{"n_layer": 25, "d_model": 64, "n_head": 2, "n_kv_head": 2, "head_dim": 32, "d_mlp": 256, "vocab_size": 2048, "activation": "gelu", "norm": "layernorm", "norm_place": "pre", "norm_eps": 1e-05, "positions": "rope", "rope_base": 500000.0, "rope_fraction": 1.0, "qk_norm": false, "attn_scale": 0.177, "bias": "all", "tie_embeddings": false, "parallel_block": true, "init": "orth", "init_std_qkv": 0.0728, "init_std_o": 0.0, "init_std_up": 0.0728, "init_std_down": 0.0, "optimizer": "soap_variant", "lr": 0.00926, "beta1": 0.95, "beta2": 0.98, "weight_decay": 0.05, "lr_head": 0.0129, "grad_clip": 1.0, "warmup_steps": 200, "schedule": "wsd", "decay_fraction": 0.812, "decay_shape": "linear", "final_lr_fraction": 0.0, "batch_tokens": [16384, 32768], "seq_len": 256, "doc_mask": true, "train_tokens": 109300000, "steps": 4517, "dataset": "wikipedia_en"}
Each number is 128 + 24 x the weight over its row's rms, rounded and kept within 0 to 255. Layers, rows and columns count from 0. Numbers have three digits each. The size before them is the row's rms in percent of the matrix's.

# layer 10 MLP up, 256x64, rms 0.238, rows 0-255, columns 0-31
100:104100149153094155104119111106118140093110127103157142151125120095171151157135086112131102126141
090:121120158175153144094156130119116097124098189137133096161119144164124127132114144117149157117150
097:157127125160134153114120156149104144093154128122153109144114086111114100142109084159144155107139
099:141135074077104160116135118130136107117131162153095116174147119136155125151116167127110164119130
088:144139133142109097116117126128111143133121121140134162138128155104114124120130148130123143173140
110:099113110136121147108095083140153157126075090165126140147120122147159124154144118121136150154156
105:183142134097103123129115083141119139138125097119133175159120157115140122117146123150146134108125
115:128128159151157133155099157132086084102137160117100107128149150137100122157127153112091144122098
106:099153123139116138163114136125110125082101128133139156122151166112111117119115129116127089148170
104:148139139105135134065157149169148111126119116092142155081087128191142093112103107126151118121155
102:114149137144113133120156133119115151137115141159132105111122105108123094124100109140092123108187
117:115114169122104127101111127136108121155115116140149132082110144118130119092137094120089122188114
103:135123115113116137103097083149123126111075107105152158090184171134121124105137132121135157162149
108:135116092142167107126146131122098163151129107178156121110119113119196110121144155131152102117138
108:139127098143086125109122120136117115113140150123139135103157156159152130088147118121087111078098
105:115158150111135108107100136176090087138124096187125083103125132115130113110157121148140142131160
101:115144144155134121133142144140138101110127074111102099118160122132108117150152093142139128138132
075:087089126093105089193125107138153112111126168111158135146105157130131120099141138071105122157134
098:121170083123117086120104117168136125124109107116123085135138143114161171120141130131110127132121
094:121183119142125146090162172068136124138141185127154143108124135141142094112148161111100132114111
090:149156109121121126117130136153085121065124128106102144093141126099145131088161127128170145138153
094:154104156131158111129103157121180101159118120150090094136124140148114115117080120114161125171093
104:118120091101125094103108161122154122094135142127142116094138151188118074136112167129160136145088
097:121120172131123095113107134133134126137149096150167128149128096105137168107149080129094159084123
092:145104128167134114092135101194155099085141082115099112130126119149140158139132150128148119141072
082:091143120146127134104129136170127169126109183123100143082137108109164153111067148114134100136120
105:098129138119127104108129115128151111108150108134120117104123133101107146093069170141143143158125
095:121111143129096116155146120143111084139114129111148111100111140130135101086148093106118052167168
105:112115131128166119157129132150145125091131135121164155108213154120110139117136102126116123123177
084:139141140127124171122171145097079139148139149107133097094145164125116093166136108148173146155085
097:103127111133115103099137170130186124139157133145174123173161107159125128136193110124150117123109
102:152144120131119128141086129139151137189139158135100101109109125103118114134136127098078078169161
103:136136120078097164127106115167153125096090175092135115096126126182108115150125102155138096167150
096:153130146117129115100141153107114095133136097136155102184105108105159088116122101132146154126120
108:144137171099134107115110142089086095137094161122139158102131103138132128121114171134127147156114
093:128111109141120146088132117131092169130134130155192120099138129167175149082138106155108156086116
102:117131137100118113092115155168140138117120111105134121133115127134093127155136120100148119131116
105:127151112080091131115164123149127130142123129128162153137159133148123084112117103140161108098122
098:140148131106096121114119141134105143136130121125095106128119132104107147147166160084173104148128
084:094106124150175139124125147134109128149116122125128119134130163115156138088108127110091107146164
097:135116124150154122111150191124145137129094184147120147133136124115172106133110148145088116147142
110:108141144115133154152117097127173115128128155134138144195136130151131128069143097150089131124130
098:107129147136164144135077080158096093124123125139158090105156136162135086112170156163139106141159
098:128160146141108092128117120129092133127124137157140095141163136146132121149136173137197110151121
098:157158113137113112135087090151110157124162128108147126129118115105057121120130125143105090138108
097:116086154132157116121138148088123092101129124133131152116144183166116102104147131122105110145113
114:130133137103137116084128144153137181098148158108116090103186120157115135159149114128157108148107
108:120127135121149121097127146169104132117162107103148118130119140092093147120152104151100080119111
091:078128109167135138137122178123155145121127162167123081090139108123147124128131125135154180132088
093:118104121113095150132142105133084109146087128150109124100084125162115116124127101150108143102155
099:151108140102095151173100176125102133107170135139163117119135143154109138107144136117137130085141
090:122090154147105142140114129155169113139140136137118108113157121138118092169104145130099125114090
095:115095189116120137119102133170162109113072129129164114182122094155163098147113119131102172130125
109:149099152079080127147131111146168105146084133152163101107123118142098165136164115111126186122132
080:115128121151082154183138113083139110119124140111141164125133141125133158135137110137199114114138
105:128104148168135138149114108132135099101147144142073112124144178130166139132181157137157133138078
089:130076154134174132152116129116137140130094143150141163108114088134171125108138076099136125088169
094:132137169099165131105117120175101151080120099120093120128118144078112126121131113121118082112114
100:090125096132148092099109190128144115130119106129137085118093089078110162137107134091087101130121
100:084129109163151144111116151134164126139190151132119138120150156137165099134153146075122112128116
117:092134130104104183135128131156116161102087102127156109138136100153097094098145139129126109111101
104:117138143095107103100139114137124118116096148082134152137188081123085109152092149135134065104158
110:130087124119100101168150131165133126120131120093120147121167112166132112156105121138166118137108
102:130189140176189110080111133161128132136127132091079123132122084085130145116165104115141132133168
104:122149124103133104152124088166131115127102148135137139109178126145134095154157138114192163135139
094:071123141102147150123114096115124140130115112118154117113146132105131134098160112133078139129176
091:104179114135124150109143147163078157136119119145105058133133145124081180109151079155133143141118
111:177096104120107127121111087141103081108130143159123142111111127137151087150148151103144163140086
102:140126128176136110068140122109090123142115141141142120130135097122160119120081075128125163137162
104:132153102117121076116140128140131115169109157107140070146134141106107122134117121172158127116190
108:144151102128155115132134172143109116117142141131123071122121112131081093159131127169129167094097
103:141131113108118142116089170126104138122095122098123151114172152111164160137117111094106103127145
105:073129115152113128177138097108145140106107164122088137138158136094100133155140143136140147146072
081:096137140164162170126124142079133110095141140114087082163139143119067146132142159137131124105099
080:127150111098125125160134135100137148183164162162117174113163157082105124106143101129139141156135
115:105100110140107127111139091151187127139131137103116115136159153123097134166125196134190113180105
115:091099092177151143144115098153126066140142139139117062141155121083120148147124125121113167114143
101:108174117117097112096121115133164130127133116123124101107155142165139123096135147110061129131122
107:122111120138132092106135127144160196090131101110156128108122103128140091083156070085158146133153
108:130143127120152166147115128149112149101140084099140068120117133171079122118118101144128111117136
100:123112123187103120106135128114141158128119113114144119147143129133150079124066177082158127120120
104:129155153067113101121102087121159207125122157155120150156122110113142117162103111159161124152119
107:091127104154126146108136133150144152107147153115130094082173103159153076155162091081142153133138
099:185147124111134118128155103100119110126128088171152122108120148129141113111103104127143147114119
119:096197095144138125154119106146108142116114111103112135087142125107126120145152114131161132113140
097:147144126102107157099133134180130157160123157105136119151170116147132129075106156143150094122095
100:111127152110071141152139092140122109149109126141092154172136125151193152135121125102145141137104
112:142145151121085095127128136134141071107085096084160143133117091090114141127119091132143136128155
096:103098149149137110153133143139155135124138109110118125118109166106149109109136143171168115127165
113:116137145092098119131154129125138114142109122136176145145166111139123149088119164083108085091111
088:093102122116127114117116145136174118129132151094103118116119157098133157100118124144146134180119
091:086153087127148132119091132111175138155156143160151123113077141125140138099141126126122122116156
126:136137150131120097100154155140149145121104093165141089155121117113130117165126084110120165074104
099:121130123115149088145071152088101098122144157137122099057104165142153143162121134145130129123152
106:126144105111144123123108111146109144157096168163107103080159138108141150130075159139127114102108
089:120130168119150166088110109076118097129113134139168157122123152126123116107098094145099145120103
097:152126114098148081150154150145175143136089160144115145104099102118136096134104167125129094122117
102:118137158131093140147075147114105155171098098143148147118114111138121131117120091170149139129123
105:082113165167141109094110139151118139168130112166122114113170125085093114169127120135108143129124
099:166174115136162114158148152115105148100130128101145128105145123126085152127127089130107135136135
103:115129126149118134128154167110148117110169103125133115177152125130135152127165147144152119101079
084:166138150132092138158118089125130147100126139144126093088118096156111105122123158168118102142114
120:158158141131118155181113139110113172075115116130107093134153124120114114126114095081137143141176
102:113096087120124143131140161098133170144117144105153092146118131149108127112137081158130143136085
089:114120139113162143164114133093131110105133173126136119150161183200116088126139125163092121138127
101:140124100132153100166145111137118108101133134105150123145127137196155098112146115080146122100110
100:092150098126112139161130161128144166106055156129131109118118111119163122139097120117134159124144
094:144081135125146167134095099129136110121104105191083127132122136092135105114117117158076082093144
100:095108152119101120137089086121125115119091128189106123128123128154140123118198101123134111129190
097:143136100133087127105143111106161153149155139109139092136107148175129144135147138061127098151142
101:164124121156151146177135157095122132181106111146176134118128121098119115126128132119170147127150
102:165139156115134154127100115155093077132159135081142146132151141104135144140116120101128132117128
117:109154125101097119116155125129134163139130157111157119119153103161132124121127100143151158097157
102:165140140121122153154125120151111075108125131105115143109133162123141112148111148146147055121132
117:130145113105113132156126184075094120138138086090133102151123156070126135112117142109144177108115
106:113116151114143100091125155169180122138123133117113137101130101110161121147100123143157175122139
093:121134136149139050141101129122139110110113157118067108150119102134118108120104148099170138157158
095:109122150173150088178114136114146131154153100143094117117136100106108102117132099128085143122129
093:070152110138125126151100097158107140158121174107121145138122177145107128167157101121173137155141
109:150193159119147106059103095184123110147175111114145125105125153156128142130121143111131111113137
106:154074139134116133164114133136131092096111118160095129141134085094093164167094166099140169104132
094:102112123142103132111099155132105124138110124146141138137129128125128135092132160144099126130136
098:129154103108149136159122140136179139070178106125142123111087103144124106134112109119132125166118
102:130120116144169105113163153088139124136127144154135154141160160131162108127097106162122120109113
085:131093159114081102141117115089190148164128093127142108133140170100149079124138130138130147155132
102:142175107124135125118090110129095140115093090131127103120091127136115098127147163106080132153163
093:157145125088105098135162159138130106123106137126151131124112090113111122125138110095092117082133
093:112132133148111176145141148094171147161112149096103147161134096088153127075101145116141158104145
098:092136123142104148180123149122110115143140075129126139161137120116145117112135152122173148149127
092:144167156126094110126095121091165135128157163120125139133150075136089177128119149142100127120125
103:141132125189130118118128115119092157080084146105137116122162147161152109166159098165145123133140
102:152107148087105075112122168121158090111133146125121133125148120124133127155150182113137135115087
099:109135131123094110101150087119137122111171209090127136115105127106123107111120115120129105157134
095:146140107140160086161121151110189142140118095093100148143141097121130125124127127083073165123124
098:112082126176110111129152182089134098134114090097145116147150115133104147104128091148114138116104
095:102139094155117151119112088139110139135098122159098175098134130083161101119160138131145088085164
108:118124117110109105109154110147121182109102129084118224122145115115127107120116151098159087118124
117:163118137130111149136147122119086110092169137084115120143141099122068145113117126123134091119123
104:136158098134131125128111113154129096135120121114153106123089156158124097143124136127196101133145
118:171124136124102173088158129123091124170129097111146165110153182114152139144118086112146113118096
087:142127165131102103107120134097120115163096124146144124161172139126158111093085181132182135129124
088:109133121158189135113101144137121164138115146135103161114127117141142137082081115136131128096159
088:144115088152133125113103107146113084132142109147106160183125108088111108083092152172133129113134
098:122130113128143147119126124114142098103133087149144168116107153113110148167136129110115112089133
084:079130130114105125135093132129126122100142110136164114135102099132118143127137100111119112115117
105:091127122105158179142169137076078132133140141172110131132147168118109107152108095141129109172128
105:120152146126159130150138167126107149128127085151126135111126118153088136136146150144147108122121
103:139067121129111103105093155120152099173160159134142159112156134085111128153141125143134117154119
094:103131113168161139157104137109111120102116141162107121113160120128103146114152150131118143155140
096:184125101123119158163122113120073153113101075114162127131123157116093120149123136089139149144152
098:095156153160135117159147126108152157155147141166124126097150110126085118083131138096100091132139
094:108135143111144119128094147147164125108158141146055074120115155118120139143175108136116126151174
074:122088094183126182105128134097136129067140140122102108164141143127114145097139139106112137146116
098:107101138124165131126086107091117125123101118132124112091115155115121126157169096161116120132123
090:105081166119089096160118134113158109131106119083163176135117113105132133161165158109150126159108
107:084149175090121070157078121148147127149124136112138107136158124105114174178151097135120112104101
093:135116104090095166122149113151157136129162108099103075145111120109085090107151138170137080143120
086:157109168138109085138122142116105094139083131158100144185096129127092109129147092144156120166143
109:132133107151128106147148090097141147154162130095122140158093118094143080099115097179172157124120
104:142128163147116096115143153154127089115137131154134110074160103145152139117108113130106135093092
100:128129102143095130098166141122091113087152145077114181103177097139111084122105114102095112100126
098:111113112158199161102113126096117119067087158136141107094131106164102084146114115145102137122096
101:107171124090143119128114099150126124126099130182153142139127105155093114093117128098100125061151
097:132130107115097128145158109101124163151113130114145147132099140151176148156119134151115103120092
105:140087111103122141111150100113119138131143152135134110144151090112126136123169161127119176085101
086:126117140116155135128165117159096115125143156142129141117118126100132120138116097132073138116081
092:111160082134172172101093175143143055153155120108135113129146128111114140135115131104148098156155
093:125137160114100104077144126123170152086111119138132146104177138120118128183119122118156105163098
098:128120078158109096101117103130111184113112137110130129135134129167126113151161124105173174148126
091:144104076142155156139155150154116098112143176104157109133116178148143076117162132099131084105111
108:091124156117151104120119123154113139160133094162097133108140087086138133133118154120147100125124
100:114132165123140119088103118131105139155135108127145133153137149094134116135145138084145148130105
097:109115163097116127124104124118148125070159097146148136147148166128141064137124128156111140147076
109:118157163144116093134126107163102141150131129120174098140114108083098121099125122141118149111147
098:158137141132144109118136127104126117097168154099145110101151122128100103132122107090154149132128
142:108147153146110126108124115150138119117124124114104098147107105149153136141103101109111140087125
099:172101122112081134096142093157106141127101104136115114085116126145145109112104117131170106158135
101:131128105155125178146132097128141109138163113095155145163142097116106094127113094169114121100108
104:143179104096109178112108095118158156092113130136117143120140123113119074125131163135187104138135
094:141119145147165156087107133118164150075125143120136086169111146152141144139100099122121188114135
114:125136187142137142104157153107117126123130118115072130134176116110127085150158125112167164135159
112:149135136156112116095114133105131135118154115141099130128145127121083103127137189116138126166093
098:095077106147138148118169128088155112115155131091158128120132107132119091123130076139113110169142
090:139124103142133130123106094162172213083114124116128128139105106137137119127129103103109100132159
088:060184090144105147157126148083113157122110152125158106125154153136141132092111147110107131109122
100:168155095111127113116132152134092125085152164088113120110158137158130112104062151133100106110117
079:093159152131176145163135185095149123120135135157123084121157158153072149105119109130162124146123
109:103097097131111103094136140142138176100122098157086144094119117146123116111130127092137152139125
090:125141081125111124122127144089162119133111100140126118129136113125136125104099116116142148151179
079:129116117143093121124146101166127141165113150191109122136115156104118131130189092109140096122137
089:129146149106103093156155109134138123076103093126132130119152129115109116127125125082070152087153
100:175133106137131108110124159110098156094175147125138144111131144133162114085073101118175134131135
094:149110120122129190133122156101132137138148131141117126140109110074140118157161148095174138157152
090:133130109160131135136166153100175124141115110157123125109159094149130133128128182111158156125141
095:139153122164118094127074154139144136124172105162158129127117165148160117128117096109138153139152
094:146108094142082123143113118144134165141150152116135100142136123115078155140118104112119138127122
093:114149171157150123115126177126111146153105146189121118138146093129170183141112107140144142146107
089:177109130122128134092122096141122123114109142164116109108163151139143102129128139165135140064142
090:101162186139115115148129124148131120104159103155113089180131114124142082088102131093107122145112
113:099130098155158126140139131105132092107143133135086096129130138097100071150133161139145150179099
095:146150115148124169132099125087154137144152111152086121147099118121125148110170140110104145080115
085:165158089136149104130109124140137097110095118093130164111140130125125146137122140171134122115148
108:116186099084149089120127105142121116148088129116147125147161159126171125133165117094127102118144
108:120135153134098160117069137137109070104131136102101088145104131144094115148141100165144146096170
107:149109145138145169134116098165130127098153148123126136128119132121149096129174102133140071119130
102:119151123137133098137131158112137108105147166149156096137137093102097132118123111155095119092116
100:110116112168129143102195142091091138125105173166124117110127167133123094144125121160113114168087
102:135147139136116122112117162100139153145108083184127070146124142142132069131154079144138144131119
094:108139139123139114170110151105125117100144167118147140118119149127121074110108145136106128159113
097:114135111114121171129162127100128104111081139098117090116126104104086121105151176139139111143140
106:113124151146125110130151157119131082082075098152099141102155181119144157113133108119114137132124
107:110131122097135142121142157079161130109099157103173162147135136124146100091092140136115139125160
094:123130097169140114086152169103102119131123157128133157116155108140129127129098126104136127129120
098:084111106098126148120116145114158081075149123150146141079117141139112156164156144086114118110133
104:107141124110097095123159128141151179100135174092145109127139114193113094158135110164167134091127
099:200144123138160145100111104122139150125139180136092144135148122122120081148110123114172125120120
104:075095111133088144145111096121165107137107150120134138126115149109103105111139128112127078121159
092:101107130127124140155126138125099143178077179121184109083128116095127131091103126104121076163122
100:180140104094158111050102098143146141152107144178124141114122127129150128142092162133140145129126
103:117116120177134129136143113131127142138165177140180115144134128141135114142096082116107146135104
119:135085121146118138128164102115153079102109117088123109151145128110110128123116110145166136128190
119:113117124128137149105159141130134132146129146128156111109100097119153121135100086112104152130110
114:114125126114124115143092131153172123176143132070138104120101112109166123104132125188102117117123
107:102127151111083157123137168152161110148128075106149126076154123172170131138125125117117130086110
101:122125086065082132102121108131140145127081109116129112167152109122114102138137174119138125102121
097:092129152109140150145131130167147098087139124114124116150123129102115114102097125119143182108201
087:138112117123130097145134115096108144096156134123125135067162134099146103101133143143089128141161
113:142156113117076132125130137124118119151150168113125142095100124139112125128114075102135064160129
110:131150149137113125122098154102119117114086155083087129119139167146112126162148098104148178120153
105:094103161094083146138111138134151145111117132076097129143133103136129114102109077157142134135166
103:141149172176157126129120123157120152099135108107129127124150125084171120117142124175112110094115
095:124155124113128088132116154150084146084151103126135187176153097102183088117144116128125158117133
106:099167142125111147094129143147103117138104074124099107109146125121108118120145151161124145101151
087:126118136171160148132149093150151086153121125143120115162154105104156130137116145135104072095165
096:111137177160146103145088112126146102137145167126108114153130088135097134154077128158157151150137
098:122163149128098127152133106126076101105102139131100145139155144143155084129196153098157155140133
101:085129113110167140111093131120122144133144114131083102135103127168151162081108138141122082141107
081:110118112144123144092145137153156124128158165140122123129119165150094087133167146117164108124156
098:168153142129140147131136148105133123061138138160093096152120121134114088148144114129142144134109
089:126157124133100133105156119075129132134113112124121150100193126167121163169096108117140099177120
101:121087103156173158114146150148095115076105118189132109122110125115127116094116098141130139142153
099:114136144128174140099078123190135153136091168130088174119129127142125110130128136121133108163130
082:092157147112096103116152097178158103133134134160129102123131127133160142126129145102108133136068
088:136111110116082143134110093138179146153078145131156121108129129139102089127116149110123119083139
098:121149109097103146164151143122105126107112148167123151136137157155139101150134133160070144174150
093:131151107121100110147104114149107150089133187154121135133114146108139113162144101100095127103120
110:168100112089134136122120144148185093134137142142145111156089092119154136140170122128127178106139
084:109109129116135139116130122161095141158099147096095151157126148122105075126117088140161094143182
102:159106147163096110132101135085155141101131128156142143178134135143155107143082138151091154150112
099:126151100138094145094154135143144119164142117150125112126156123126166088130090100128120121169150
084:120109166148120114122116120146112152102113117098127156173144192139119153128114135106132112087154
107:139137103140140112135145110159127170123130090100143129124097097118092094151125128058086128164131
117:113142157132097134060117127113119185117116167130119161134111091120152144109153087116154102087159
108:167140134136109136126125155135127174089139095145134111097141104159119143136097115148138096119147
099:175177100132133130114124122087112122144074123118167102119130158172108130170106161113155128101089
103:124138145058106112113122141159147153112126157109099129104138143143159122125113146096174131168160